{
  "norm": "layernorm",
  "norm_eps": 1e-06,
  "init_std_o": 0.0,
  "lr_mult_down": 0.7,
  "lr_head": 0.0239,
  "batch_tokens": [65536, 131072, 196608]
}
Each number is 128 + 32 x the weight over the matrix's rms, rounded and kept within 0 to 255. Layers, rows and columns count from 0. Numbers have three digits each.

# layer 2 attention key, 256x224, rms 0.124, rows 0-243, columns 168-223
112105173170089159099089123131144108152080148142131170124150109167108120090159157088143143120167134117162137124131096134116106130116100110152115147119172119102148099070
124128125115131119183112129112155136107054161104141169143135109139130115139142134112137092140094121089122109122140147130101149101150145122155131129119103155107128143107
116122152144130109122150118134140098187101152164101146140159112157118080069139163131146121147155163133106108144153105118158128094127089075115123159130124146144111106101
142117152134129124152135181135101118099129127130131144164159085114129175117142130087118121129091140109117164182087150101119156115094150136156115141152123163148136128164
120165118163123115126122100148104148120133140109097129125144111149149124101138141138093162159069090102127112147140108130175151155086147154135101097112093105147113173120
097133139114091085157149138107116105174164097074122075125131140129131119170136110121118118117144136164130125124095172131149103157124158111080129112109112103159132096125
106132110084131107155150121121133096112124083091106116127114150105150099166106098145128152145078152158151104122140094124124106131113138189134132106142149133146118110112
093126097098096153102130073171125156130128093136138124125129137116137123118167123142146136082158078152144084075169127139139161133189152115098114145134094121096137130133
145125127077174129107131087100147135096133132153124114139129150118110069118107088157142166110110088114163105135157156097130183143085175171086157090142124141154146150119
116158099122105131098140155144102158124127063097149124143182155161135162121162146150080179126137114121140135125174098106143143105095152113118095140113105114086118127148
151128106135051153076083133147140121129130119137127132140176094106151181130141149133109129109151108112108140065184128112119118128158087105105157169140134149043176110135
126119146144132139140121158105121125153142125168137140118115133114126092121159104045171109125142151140116143203112158105113182135087091152213143130082162120111151160110
120110130140125082137145142091157071113107152091136140106149146122139150104151176112103104067134157137096120151118115148115106104156157074143134140150140103111094137108
134095098127153163095091120172137119144158091108139120110086122092149107124157138103105076115090137129124121160124106127101113165119121126189147131138198092106122087167
113139141067098095116130146118095096148169097113086106168098155108156116104127111122127115157081050127109172182115142119127150145131150168137147162129153149129122166159
118169094127160137106156091138162149148084113180141127089137165120115116109138173154129109140141107107170041070154123164161156120103168164144120144093133071159114145147
073127107120136121115122125169063150138159070126088161148152127123116110127183134113107154126104110121101136094143127078105138133101116145088109104087159176107147098138
127102165091139148174174083161131204093122137073094126102162095111121209135076113137150188141194142120146153101164111079150140171157137080066143195165176119093148124141
103126131124123143116116135133185128112163120181102092109135165153216174165126148117104077106153062157109068102142121128135106115161126106162119172182161096155153116178
150103139152136109122109101086106085098187083161125133086111094085104115134172089102178129123150108149099080171100097074142151217149127099168152126130187165189117144120
127162123135071146122125135095115149117123110100059166113108080164168120157075060131120129117139170186134201137127096120047123116143139136109133095112132164067180089104
133122119130160117100116114109172086161121114119162126078100137095109085140183150110167107096134153145106083163136116185112145157190142119105139131133175164184102138113
194154181060115171204160161119111126120099113114092130113182087100182194151070133089170148168126100150165109165142079077171140142075118152156143130096048110063100108085
122111167162142136122140131144163082119114131117124089122122118149130143146138146087156131095083151103119169089120140158094189059155120086161135184146133160133107163170
091151088129101149091152130161106068104153092137135109142108142205128060093156097177152073088072124124163079094130183125113133071090148199124124141174096102123120162113
085140125151070108098131088041081158117106090052154135154161148124111124092101117112189128152125155165115184125178147128165135152147100130108131144130093141139160134099
134129151091065090132170187101067126151156085139105166124145104153103149145141086099137130115134117155136191172160149104150162114111145114079142131048075151036091102122
142226061148188146098138113091165135123169116168115165089122158094137177142116108126153067138091146108126161132161120166126078149104136124068123168081150130146064178127
118133149109203151115124110118159092105151128125172092097145135129115158122091133183140164030191096203164151141057143102105158169151123126180133118226144160109203125121
149119168118167160141137093115065108053139127115157074171128125118144158132088055164227127098146067134117109142085134049122151181102116109105135102133140145186079157152
158154096102142107117133147178130112164087110196130104126105111063137112103103083076155152108107062113103022082146102106159169098136159096129079123112081021157091156095
072148109121168129137180107145241112120149091124134063054135126177137116105154116169090101108118104164134102102148084134123101111132179196138125120131190134154111099096
139144157185120113105142110189108044098082139059149173112096086097175156128115126196112150159111081168120085098100184115115140130150135030135150206112102106141127115140
120073136114132094094136132166123178121105144119099079071166119163150145122150139098077169077168140105140134149126123101151148069129164135142110155143173148128157135128
140157152215134150198168131120123094131132104103155183041162102103106107149140107084097168115157115126173074143131116074121167112124159083130181081149146126091075105120
111111151138153126168109139161097180166118127107097130159104094094098095145097130139147179126136090114082115105135130131104155162064102067208125137146094090126089153162
128100103146127132064129129122141140132106113121103134135183071109096075098120157169219064126119134134103200141113130140120138153129163156151107145121070111132116121103
122113172203111109181107142142077115096163068146170148095094095134128120039129148132089107114136125138092138095104173142083125070138099084152150105094115124161133159072
136142071097109122139175154077095139142133064123123165157100170106133099158157103152120114128117089160123145126116158163150102080191123106055145157175145196175085137140
127162174116149169124087099168137133177206121094140069166107226212157195105098149144110076143132193136154082119141140223130140127063161160152173115128149167144152113130
126130089173041157167140124081116101052072118123181091143075145182111099124128125117109137151122117203075099095080107190094176081106099113127199169099112100140183137108
095138122130138134125188115103125129090144127068064159113084098164147181088146084164124186177200104047188149162107097135142133107127118105151133099115087148130135146095
116078162048123153116148121013146159092085165107105182146119170064132146159095147086153120156107147140111216125169129116174116097114160153128115210141112088111097127085
142143166156172144155121099135207137128118116117093187099141103104176142101062158064161162095101092140119082039178077073135149132121167092141097124098104160065095101089
129119144143132086138132147172063178131094148097095114029142096187107102165077051181191112106075118158117122147135136206089072150113122172156137121125131159172117173148
126094160141180109187098129105099135149192140123078096087141088148142081135112096119121108107152132118159192127148039110178186142111160195225132150163119180088196224151
105078100169093119141159082182189120189059133101114138097078177117113136187145120138160098116078146156175088097132113105180073116102145177139136122146093060108085112128
136116146071136119103093179120128099170057104071122206119163140077143140157119156150077089150194101130092076110112083136161168108155216070136112124107107173181168193105
119116087232063140248202072091073149129078200150163174185112106138154137193061110116110151166078150113093151171067186094125154149147118054166120105104100128137135127147
071125144162100003123127138105135114108109127176127111129158111130086136128145104108090132066108112085119164094125181064147103110108125158125181090130140205113158143156
125100109161161129094178082099178136134131173157160084086084075127111090154124114053154180122155143139116060077167128137128247133125135168037101117088168123118104172171
130115116108120155132111150135155219103119160148167154119147122128136173122119073175085105140097097099101136200144092087108133119109133132115100155152126112141118160146
097097136137119114153129117142171192123109109144125102166168134121165155148079151106134125103091074134081115154094184155145127161106073136132056163155115144146121149076
129130141159134143119100135082140161139164142087150080124115107113130050092159141149128110118129170120084168109206108175138102114186120111149060148094115140140139128090
131058097133165134069141112104125166166095200113034118098182116163166156169040098094127137184115141136103155124169141180147143070132121103090160067102104101050055120099
172135083111064140109161136080122142109144075130061087103152126143133113150069123145163117125100124130061113145149162070091182176174125183179095110100128029153168122118
119167111146081163153128128126128140121128132105078167123188085149138151122079099185131114135107165159062145102136070141114099162054133096113146151089121117180143139101
046115092160148101073174080139077152161088146109118135147105130123126117119110091067099145133068213150107119099137118107108116153116143166087151118125100150118153094159
093128142177137069161079119162221068106140125142118140167153111097105151154154102134167121056174135106170170125054137132156076139112161133202128121109149126153175110061
180155148142177190195164154112080105105148128085069116155149148088125163069140139145129108143200069204123164109146141124114123089193144118117151143127100089104198132114
121082110174144117102107145132176080152087134179158133098139075052080062167169082104183100142119168123146074153147184151156161133156160131069160076142160159133106150120
145144121196095085086138123113055109100151102098125151174156081129185188084135135171157141069095167113135119151113167103092185071129185100074142171168142145094101127113
081152133101106124158104124100128112194138098107109072216150114100090163066135137170173116207130126164115144164077112083062113219117126159126118142141124106107085173180
133105157108185160149076100110196097100067071054147130053108163156139151082120164081155130092203138161152157197116121134152125201114125070148086119100171162170119176139
118133057136163079117064109151105095147150138158103122117125132195111138102121101156122105131117103128118090119152129142082127122122068178127118090153121150089156147120
083124159075136105143150102097139143090131147140133121159145138136187103111164109090133134129142113116110120101097105141125116058126073128146129155157069120180116089169
142136161127140169116176126131171142135114130078167130122192100146095135121172137091117130115139169137191163096121134079167103130123123103153083109096159141123156073136
157158143095101143120127163115080067127155075087118147151102161122132160116102117143072123128134129110167123144108188187095127127107182160123103112110141146076096128110
127105149150155081100124115143140100121151140140092090102134168117120115069151109157126124117109072208116107103108127159131131185225099139125104084131144131134166094122
090117127109135101090107139129121130115131168111146127104148092164112137102149098182117127178106149170115139117159134151137141085099110088162129047096148112139143158109
169146143146136140146146184160103134168067100119116107143134144134122097151095138087129145159156155110147138106132124073176095137144121121162210095102129152112093133128
071139135076182165143169169110079128121099113153166160175146158139106115143112090163127112117128155096152130140156144103122145074086063147125085116098110096117145122125
143102084170133157116051133144157140108145112162071097132162159054114052125082148150147145084138146090147174162124131129153151179082188170101133168133161139165091144132
101134154087117157123165119114055130118131118129097123054122114154128127142172142099110139127154159124156182136124138156122098181096127172072104143076126160097065088127
185152152138165140183130140081205099130106125093125071075106154094067195166117152196127157108138114105085152116093122133088149121120126145104131183134153091085100126160
084104134111177061143145134120163141125128142144145104109126111153156069144124109159136113144145134100109158080122119166163084104132127128132173107141136150099137102114
138129147130173139123109126115130159120157080084084159166140163149165115104127125080098137111140140140214127140119125099114105119117119131175142131127115130178056105167
165140135117181114107158116145132127127089141120132058121158101058127064114104092144106074108136111133110078084204142108095072083105119199127159109087172141140145117107
105116112122118187113128151124111134152173135124137141117155145116135167152116111096117217126194115090154152129104095153179133136104140148112115142131129139170090150185
099149119068166083032103159108135141128074061136162127106155141144149125137189111109126158090132088134121184109062146117171110129171105164101166153145090117135090107166
093115152117127061152125100152112099145178173149090099137139075122125141085071143204144074142123155091173140118091090123130114092101145132192091117096138163166169096138
105152102120171107133168173121151093165126157171067101043152135165171112146136126132100150073129117113132129126153184150095114086149119097174099089112177148145093127186
119111144143138241148119122113189139188129132124107069078110096118181142164090092114167147134110170100077143114169098170132158104190167132125157125187142131157094141166
144132089097156126146138076177188130202135166174141076128075118139160087093125109181126117158163117142109095173138115131097175096153096167138106121144190050169139181123
137168108116133203127185187131103148073148104160145139106136114136115150140154140127153108144093103096086140155095093149100152106095150131140134133150135091154153165105
159101106147158092130116166207162138150145144124148141140126110107133140161162158112127140139066122123164138119113121156023131130037185129153115138155114123148118166131
117131112148172067129163130148118111126163160190071135128110144158134113130092108118115139136077109195160103119062101149101146092105152200096098094172122115106134075088
116137153152106203154096096136084152094126106137143109146154154111150141149115147094121154170123106101111158131147095137174130128157152105169108135121151112147133150114
113109151116168115145123138153125139193119142141128176122143130090072136108168096197128116193159127123142125083151144109095097114171089140140150144161075138122076119136
150089100131169018114122134128194143125114150149157120080093135187138130149112121136080103085076158065091160186156173200075116148117125117162149138101152179154085145110
116135092096200090174149156124139131105110146100127169095062115110157123087050091191131130176131149123067169154159136159125146121143089090138097119164152090139182097157
135096031183140086141141155160093085099118193146139155097093098147078131166084175099118126143120165124135170115129151141162173091123100119134146139177141069115147058173
145145117164139124155105121135132159134094071154098199135124120092100172152098164165135142139082082126098102113097127137093092101131137095142071159144137129094125075119
094103133057165069094198138157075114121124135090129071148102136144076107103138140179062089100109137136128182156075155171108159162165174171167127143123168087093141132128
135139152169188142152076109160135133118188101085158126158113146078089129087197166083091145109094110082160077124147085109101087156087068180064147114171095148148121099131
142189098148181068133120080125200180123159145104123140138142134150125073135072101191108059130153182065136174113121147152123093076101092126168115069136140159154140138110
144101139153080166132168145092168085116104054137138171164140112124129134108105080019128162106119158123116143110115138066136132199177146088091141176115100074073144133130
080064126160141224115100132111097129112117148136136157161069126045115141122126106155149090187146165196100126176143112127071086121131098096093153124117125104174105135183
089146123167131145166059149147211100163144124177109148139123121119130151137155194120146153141067145086104105096179157158169106122179200143129154166091167098080143115131
146143188120126134143152140120127134148144098166109143085115158118115069174165156094110138118128139125141134152114110082133113073076132101119104161109100142147115094124
162119145149137086137146162160094174155136077182115109108131143097134085135141140121060091095157102068116080151120097155114134120140129137129163138130109128086137071096
131077108130099173125125095130117113145126103126183138104135110132154140121189173130121114182083121095118129198139090071167095119182190144114112163142107061131148127119
181094104180126140150116148168077134123097114176147120142120154186114147135129113147140102136111134099169108140104107135086170157088130093147121087172094106104142136112
157128119093166153126177113121121143098098145130139125112144142122150073166070174100161054108079079143163138184119168052086090159105171117165138146160088208059133126148
173117136133118143121172172111151084097155103135158128133095112121128094058062188152116129171184129157127137184157060149167179162090142173179124113112135156140116165170
178105137119109172142119092100152167170123109145153186166127096110150147139143149141122154159119144093125148110147117115091166122132142108117091088176114121163139147085
125100089204103188146147142102103111146169147170129177127092133133112128057131125158144073128117126089171086100101128130133167090060152140094121144168098095072075152115
058135161090110160143134104152122093082101165078159149124196190117149112164160135121102121112092137042222132119173131154128132110134139131126170073106103146145080157114
146179128137182095117127141101230101079073117141097155151089171151107101200127138066120154044155156132093060134144129066114095105157150179145124124124156135139084168143
123157095096112150080090127154134128148129118113168086083135107110127114106148093114117107136124119099117085151138095084131152069076146125146153111120121121110152100115
149110170167091104118065144110128195164124164114165122088122164158152139074097150133097108123163142088167108147129161147141120119154208094154155107133114157142129155102
096152100173124123138159164119119119101140072157172200132128096103160119132144123179181188108146129115068100104043181152127116104187158102183148115118138196131140120055
124119093124105160130113133070124115134163188121134074137180132112110157100149155136080149112117128179138121149146129082063148104199141077108139162123091070155115203143
116139088116145125099138133087173076111112079147167129061150117134142099184074133135136110103082083145054122057146139143062125067114192110099139138131155129140139113067
126165172195182115146152095148135130132123122182127120045154158150120108130128098126140113118126104128163108115105109085130124120062169153116079116122119115158114077098
136113132083177102152142182139130144094150119163186136132169130113087101124098118085140150120162138131120172115163148199097096120107178082112126099146192117096131113157
069108142108111152125149175094080099111150102149135099146147099141171131132067124133094095138123089095141154134123127179106115102093077154104125126099164068131149157111
086140118116070097083137074155095130150126107159165085103144174132136136172167144089119074099116194116146187161147151146127118066118111135119118104162117160146132095114
118079064114149133100115121130161174126157079164114175143120131121142144103154136115105143131134125104137098144188115146158127091090101115130118145133108155147138132138
109146112134134128110117173111104110040127144129140120112118152148124146122080104181106061150107114106138114059111153110183112132134134089184121098131104111119109133122
092091123159129161127082095075117159103139115154189137156097122073164133091153156061122130149129082198165126216072173189167144175122145079075128108097141165156142074136
127132159120139104101080147138146183135072107136104110094118099108058115152127122102179139095142149077131143122156095076094187110116144105121146129109129028098131086156
115126107160140093151119113048119115178126093152129102143120133122158148101100146131128146146159100095145111171127175112173153155174160110090098135173135113088121104147
004133138121108151090163108074054096100179152108163099091139127147086174160151111130069183166191185170087131081142131183135146145163108189073148120115147150137165142081
127080146106097109119126117128107164118102102132174110158095082099152146157126066111125136103177150098103171102161102110133095084138112109128155137112144082120143125162
143109074087125131115123088081142109103189127140094052092141137144148127141104162156150136154153046145114179075091092124096127189121132095140119126148127107119181169102
182108163044141174161097117028129118121141098131129131148070076157165093120086074070167126132139100102169085139154132145096119189159146162109142184116084120101104139112
140090157143132149135102104141103119143145111149132201101101139134116082160096135088149192124090098175158113120167049078100124068157148137118148164157127111080132184104
136123159096101137158138065135125094093187126128124153114134134120112126111144130122147116150111106157095160119107088095125135129176107142129115143120162089114135143143
119082106137168107150122079104102129153117133155145133108121137127090120095157113119135125143077113152122131154082166127111156109166117125149115127102168123168164149114
186108115155118104135126141118128121127123152097143145144124136127092132128106126113113113115093116158129164126111116096150150124160146094104119136113174097104123126160
079128096170166101144135153105129140150103151173138091119140134166142119110146095104100126122111088123110122137152157172141168123090108119144142107150133117137197146127
130115150117101116163118064111103172153172126170162177115139143109152130109140096136149085169123085116109121146121127115102123118185172138091136158071111121148095174093
117135121103179105153120154140119134161134158112125166119091114115110110143154127127114161170123153117149082170150080118166162074124149098121140144100122163120139124112
137123179144125135107144117137130131128142086086107156122152103120134114126113157134101155111124132138142131122124110150133119123168112153123109136139120117138127102152
160086171120113123122104135109103138136133117128187091162140133136143126131087138102139153159122140136139133137124197078099137132132137113122139129112163104134115140155
146119114134101110092173074166153107105118096091131165102119115129112076086104157164103131137132058098131135066101117116126088127200168144158123102190094157110090064171
134111166130111114076132100118093114157124147149149137110134098170124124122132128102125119110103191155134163136139136145141128103155080168151176089135108151121138051139
123080123134127148116078167125077111134158141140143125114123118137122189107113131080109148148146191114103186159123124107180129156056134100129133118144112182153121112142
153093143092144150138129167129136150182109126105109093161113082155158131146132115111192167190102081098130144183101128162086133127091155118109152077107122117127135130088
179164122176148187132181127183139141128115106081119174113158123116153142080121182146079135101179132091180154152107138192122089092094148134157118114110168090102100110111
198127134069139095117141153094116110160130116115182164161158115103157112137111138109145150147118102108139133124127173079116096117089159117146154156177113144153107134185
130130108057127100150094102111167124108122084151127150108131144145109140134106082098148141132106067098077142103169162167116135184162206119102091154156123135140146090159
150084144158162143112194126172084151122098133114101152161137112143113077121173125164133104127151089105155156164109110142103106085133108158121116105108138100113141140131
081122166161124154171098139180097140176117158133117105164102157139152128124119072125097142199120196176127141194100073105125143095083136098100142116155157150138086135109
151112134140103138090102141165166116095169093127057087175135116194142170122145154134167129136118115120085153147113115115124089136147165141136144107128130128121122119142
164118104124119126126173097096071152140137183172096108154133120143172149160098119121092108180146119088123142145127078078119158151168135143114175151133139105095151154129
138123080098071131127078085170188164125127109124169204059174089157203128139122147105140152139088108101122144090190099131081130095110175165099123134173179187124074069129
149193131125062175127198172132147197187070114100134078125114119106113149156106088133144100118099152184072179163149093066119163073100086084088153117103168079177126110134
188154097146097209070165142153192114161154102108056199135122092194156125088085161116138166097141122129052111186153132085122109107174158054097062133164138096107183123102
114103152134113116191054138123202166122144112149087137111169100129091126224102115126061159028081140178084116134120108173140165088156205049122107210084125139143115101114
141177083092111092130137138180141100168126133096115084069140173133157137076142101156120124175160124097208085100091178149073109135140189149090195099154158096150100105140
148213049112166108064104178135171170128133154091176095106129131148108135128108167166169115148072135121168110099124108149172147126077105175140104156180114165157104075136
093150120143116063137154099124168122123198163121134145172149175201149080151103116112094092120071152119128160108119089130181072085143111045156132096081135122128182105154
175145096151120138127135107191137082106102097123114163121115076124130083183136067108213117146142167153144123172097164125093062114110106082131102162129129135095075078116
111105085138168122103127115090221082121123098086086164100165113151162125151180202120087144139093078095074154093191165152074186129146162131121082097198121110110099077149
116117118092124165180083167106132110097107093094089089158116103152123158141121128211145162135136169151117128144145135173081226124115147128114090178136110191127175114125
202085141178118171139089149162102205093080173158182184196126042055090088186075123127132096150107120145194192171141100096166074170104208089127121124121144130109127151137
167102176165076175143219151107091196142134146126138132122072103112168106110163142085083107120131163155139083171146099160188112144093128149117180142134173164130157113076
208132183156094167177118133149118086137159109130182175141178104085112071158115158119131120143123171181074142120165147083114140128121126091110048133104120088125115164142
114197141189120159107120074116113087158053137139121127177104156084154099116136148193151118159190130157139153131148120099159087128082144107109142188092089107164106116092
133086175116110193143221184068113145138090147121108176050101059105147065101131145147146150116020101147127115176152162086116182129134092078129123155133108104105128115117
130101201182083099092104147140098130169168122107090078198160133093162142130171135056096095148091157177159112107146127136151093151161099054170169110127143136119097157145
156157148109085083111074105160136126139182119060154087139130146114120152115095209143115172051117098152159049125196142183132137128102119165176094154049137102150092093120
147167142138148212121061136129188135146128113087105135161126123186102175119137152044150153214134099134122157110147070130130136125094110128063120137140082130181145062094
200147042144126176107160112110127120128109128090167117152119099103170113148108143092184116069118139186144142160099140073096110132130121133140143151141137106151093074086
103127178167188172154095107142149163138121085158142069069135148116159107113189151095164117119093131126207094151149195076162129077102095093142123122182124102130155148111
109162092151157122150076111129154111184089113156087159142173091157152147119159110108079111141161155090111138148125107174131119100167098105081130166085149133176124095095
114111119109097107132092105166153076120172148139136144153132099074142147102093176147105094124100226059109175109169097151198135131170103123097102113135138083147145144136
113179097071181120107132132123155126147215094119141151099107119119198101107092144174156112153101130091130053123144067090139137152113172117121108074161119115118107063163
107119129100162122117088133139132146122144154086121165088129191078114098147119132118131173128134148083111122045163126110106131089144127119121081136137068168128179141133
124165122085060101151088159156079167193142178139149050079126099108093094127141135187090083205114109183156075108137115169127181142080141118165130184117154132127094106095
194147105122064179078096119126113193175093177092113123108114181144204146164172133145082168112131101116166125163139111107101123141122160155092160122153122163130124102069
101080142117107110126140117118175099122170114147154189178145144136099119136137115098149138102093071187051135066151147150097129124165110070089092180114150114121118159173
085124141128111079152166137114138148107142095100096095160084182104154148092097163151199138121178153161140251082174097175111148132004123097172083128155157134156117205168
076132092136089144090092160133126196153215073175144113065116152103132142107161111107087125130101133045160161152116108137137062091118117118193106140127102041115149137117
082140147090086058066143176118109166176122125153123058139126079079122157127118126115110183169151147136088116115135135144132126087111148132087143165170067159119085142108
162131185131089055130140170105130124096165205112119123136165130163143140130119191129169163120106103095120093091100177095168189110099200152136133061097110140113154104082
172141169129182166164097104152187122131173154128142174138123156149147130152146110099099105103180065165082097050109168078104078065132151176107089119074142096143095128071
091128095149136109100109156155148100172147141155100126124159131140185143134097138162097100075099177177055128114148108174100101091111178189120125140087107143155084152136
162140156135067172137157160111127144119175144188104084134107141197090167132138056131137088149103232195155141152135073127112192032133140075078115161072136088127147113162
144100131183119119149125176128076178209093169128133217155190125125154150171116057172086139100087121074142109090107177144123196116141111098130152069128120113128053136166
060106123127196109053073147146123113108197141130092133109132159190096183094155148127138181141112149118111131091123094142189145149114134126094099077119152116124183130147
077153162074129117070186091104113127174122154124165155121153196091142128152093130132195152099153129064137116182110162148099120109104095149113125088143135186100115097099
136156160169103099135088123086155139131158126101123165199157103093049161117119105076193126110097112065136154124043124146124076139175153150164165158076130134102134128115
087107172104117150138117062156122077120138093091079115191158144097158114213087199062095154126114103114150179126097153090134142095111099079131134098065181156056145171175
165073189188154177108094130189136144116129188036100054175093111133129123152138145093101178138138137087141202116091199120133185181143126141084171171139169140073077122205
118175126127125178129151100096121128133177125138101147094141151145095123130095120123152087113139138149170100110144188112108109081126127162119142151178160096145122203096
111127109097102101023123165151110098119154149123132184134111163113125110055126131189111050099138148123141161134117149093181180163051090085045126062101061160147114101093
175143179138100170110159088094172091146120147117054090041185112080143086143109138109128146124152151086113075097134160152126113165168156125184066155096187058061124110183
109155189096137185156197219125101096093114082090095156076085165131198135124104125123088089099103087085155093170071137133175148062103105151131159088121133155079143083140
151115096122108107142168066122093105149132119103077095056146144105162092127156085106152125144098061085136118120110088175123138114118129102115185177137209120134108175131
138130132107130061127113085125173169084143072121175117173144127117152134145123104125108167091175125072115158157151101122185128146125120115093121123167170148131095149123
149116077135148162153134148141108137139117154123080168119096113103171140121150103148103112111129099151113113137138146099153129092122129127133113131112128157165131130115
092146122140127163092173176169099114179117135100135200124143131166126115116122088141134090127128101149105101089123134155136176150164139150192147106093137143082127123103
097146180102113118073104126158119110123123098135094145160156139122100110152100140120110124127152113142150132147131107192160134149160113135139148141136126086125104179117
146122139086125080168109089109145097104135125123144089185151166100123140137134112114090207119133162088130121129146106133120104111146159125110116104169128143131127119112
142150128138167145145124126117145153132133140139146143137113138105172126109116130152099100131117117107089084099115142069147130113112102111143125111133151144112134112119
069142165095114105122105107143126150116130124154163104112131166123113102128112159088105197102162148107113153146152122136146126151122136118148145095144129129134128152151
158131133098137105133130126108145140124092107143166147168143140094109119157121099121131113075136110066127144145137113120129127148118148133116119128142145124134104141125
139118147206161132122127105109125109118141120148132176115113125107109140147147111087138097105075116096117138116116146108138107107155148083178125124162148128135136131163
123105134118143157149109117108129136138143148133119133136133131131122154124142133151122107153125090125135145121139149128127136143131159130122121158130102120145116127100
086154126136115119135111135127141143115102138077115127119149123162118114120127094144142137158176124140151162078142137140129159114120106139132136100131131095112127137133
122107136089109083128108100139133084123106147147136071157155151143121109117143153103137175115140168145133138119115124164112149133148114129116147123106094123114141128137
113146110126086123140108140150091115108154130094115093122123101152128151113119144143109103133123140144170150128131151147106112141105141145126113167087105100133102105122
097140123150134139129114152128119115114105160127142088150134140105122118126170113171109128132108124145144152102095126130150127144130172114104108153088147166140122134094
096125121137121136106130143136081136111138107138075111131122128076118123150119113146134153109133137170134131141111148161092103140129124137129116130160133140176084145139
060112135099117154145074102131110148131077113116114162123127106129117130132109145137108175144137154116124132078127136139143138149141141147111182130141187130141110105106
078106115107127123111095119138111061118127097138097103100142122097147103122124122122127168100129157159120164183112148121086139096179137113113121137112118140133147125172
133082174144148156161181144096125099140129142117164140127158114085108168163108130156112115111089161115121124123139131117129149123153155111154129088132145167100155140075
154129160121132110126139075124119147130155110098133091172136123119138142107110129122151109067162092153112145112144160107163125132159153129112137102171113129158095113125
208108100137144118106156136129109144163107126142121121122125109124119096108144128082168129090159162200125095136104155143128140069141160168140110147094101138099108117114
190102141158164145130130095108134169142090152145110167135134108124144152148160108106119152159124119169101121070139090098155141112162128154153139094166168162118108105119
138121151135106125119114141128163114128150128142147113117158123150110136155126132104129090119126141135128100129122164146088129113122104138167113110158094124113128131129
156150159163168176146152128125171069180098183140153130120130103129121105103109148141148090142153123152134104109103160128146126112143112152194110134174164088056118159139
148093125132115140102139138139136108130132133118125129092145131167099112143120086093100105171141133131121132128092139125166147109075100119118121117114120147151143101156
084124137139127135120118129138133127101127162142117110158149122160153088146132124115101114119106101149098093153129100116108114124102128149108120133143108121115126155114
087105135119125114143131108129108117103141118125081156116108128135176158114096090155125131104145159111122197132111141111101168115090152113077132147064086147125151104105
160133102164135130103099113131143167132089116118113166137113126131099118082130154124151099160168118118123103068162128109074108114114072149133158158114143119122121108098
184107166168127106157109113106112139165078139145137144124166135131121111134134096104119162150157162100120094094122109107181138175122107150145162103174102125101117170151
137095134154126121100151105104141098144169109149103118102127104126149170120180099127125220114109112178177083128150111094068158118125169114108063091083104158099129104133
153187119131148125062133106104205111105132172161223144097105152130113117162111141083151114115097157141124108142106180086090098139135120121202150144174213134096165141152
139098146091142124150155142145116127111128104162095174094131193160136119156151142115140137121118153125101132111128096096129171120141141114099096112154091117171167119103
076137104173156127124121127165133122146143052103148074090116093132125140109147171199120120114113182137095162088126163162084159083150154144154162185123151096157123113126
045185159140110135123167090144139112132134103133183077128176111150210070107076122175117091134128142069158175098091147161147109174105118085087160096077091108136115160133
157124157154191149143115137142141194178197182099106132112126158156095158124180142113120097090130108179085037114171114117114115077124095129117134071143177100120081069120
120134082124115171193130140087163131124071119048095122132119142162148138117177128120154097112047132108154164209138151136129171165150115137131121095064063118134168169139
151168144146103045122148106106105132065125097067041130116162168167062166186093092119086191138172120187144152085126101124132094191162181148125086161103153138174147162143
170099066099124164152128145139156129126130157131216142183113079143114136097142149113170061139171157122124091140149133158099090125174107149126084215134145088108132149098
120111120123169142155120152154149122154096117111118114140121089107148204141146104165168113080117186092084127045127121114126143109122159145072123173138144178123143106122
104172085087140117118035198134124115116181123130168135181129141027112089043144176131131149126142102143162099122133131160150027124110127107086171197154207112152117148130
110108058098089207128153144078167117056153139188169162154190076055137112137067100149073125119154139114177173117100122106085167089154075082135159162143107093137154081039
126143143118128144143173116189107126180083132208081130161172115139122129050125107081128179174118128094111115144157036133144119143175047081132091182134154093133086097158
141143144154075091085192125154032144088113114087111169108147138144146119153123105136129115163152155111076151117173159122178182118182129048081158124177110125136174118138
166126116108134063084132072123212127094092096150154114151169137141126139135125100125190130096119138177135038113154115064098142222128110186129078110152107088157095107160
170133133103152125078107137181076128136091151167110115138070103109128159078170116175040117087180081109111073147125172161123178145139142158154117129114148132145078092137
072125116123120176141160156135186108057061150114118105090145096135174193120154140168215178128112108108107185126034078191154164177124127143175159117042184154194107126129
128128109123096121136150106072109114162091133103115201087175213130184153157152114112180182121134145184168092098100130134146112131126118155109173000142084176161091067149
155117123199027130160162119076143109029086134090079136116161173174126184138130122103162106161153116152188093095149145168123115187173074059090119125135068167145124167141
126150117114096136110136152103126137167153075107150141205085226049185157109160129089170095137162069096128097148124136164128104130181151137112152154080090101111136101137
088127126118128137103189131124082127117076080178129100186177141134130146151041201144145081139117133094150109148054077092109158136112129157103137136050146062154056096137
199098080123088111155146198179125206134161134105108146085113176169223148180134126071082137121106124114066144123119114152116162126119161102171177084158135134124179144173
066135112160143130078166087158123115118121166090181154075137063083170149191084150134102141144080169100109087107115122140105081034166158095076236150095075037142113151123
173073145132075115097093131082122137148139173116104104202136124113056160078139108113159151155111127129132095044163170137129136081149090076152143194153130112114106172133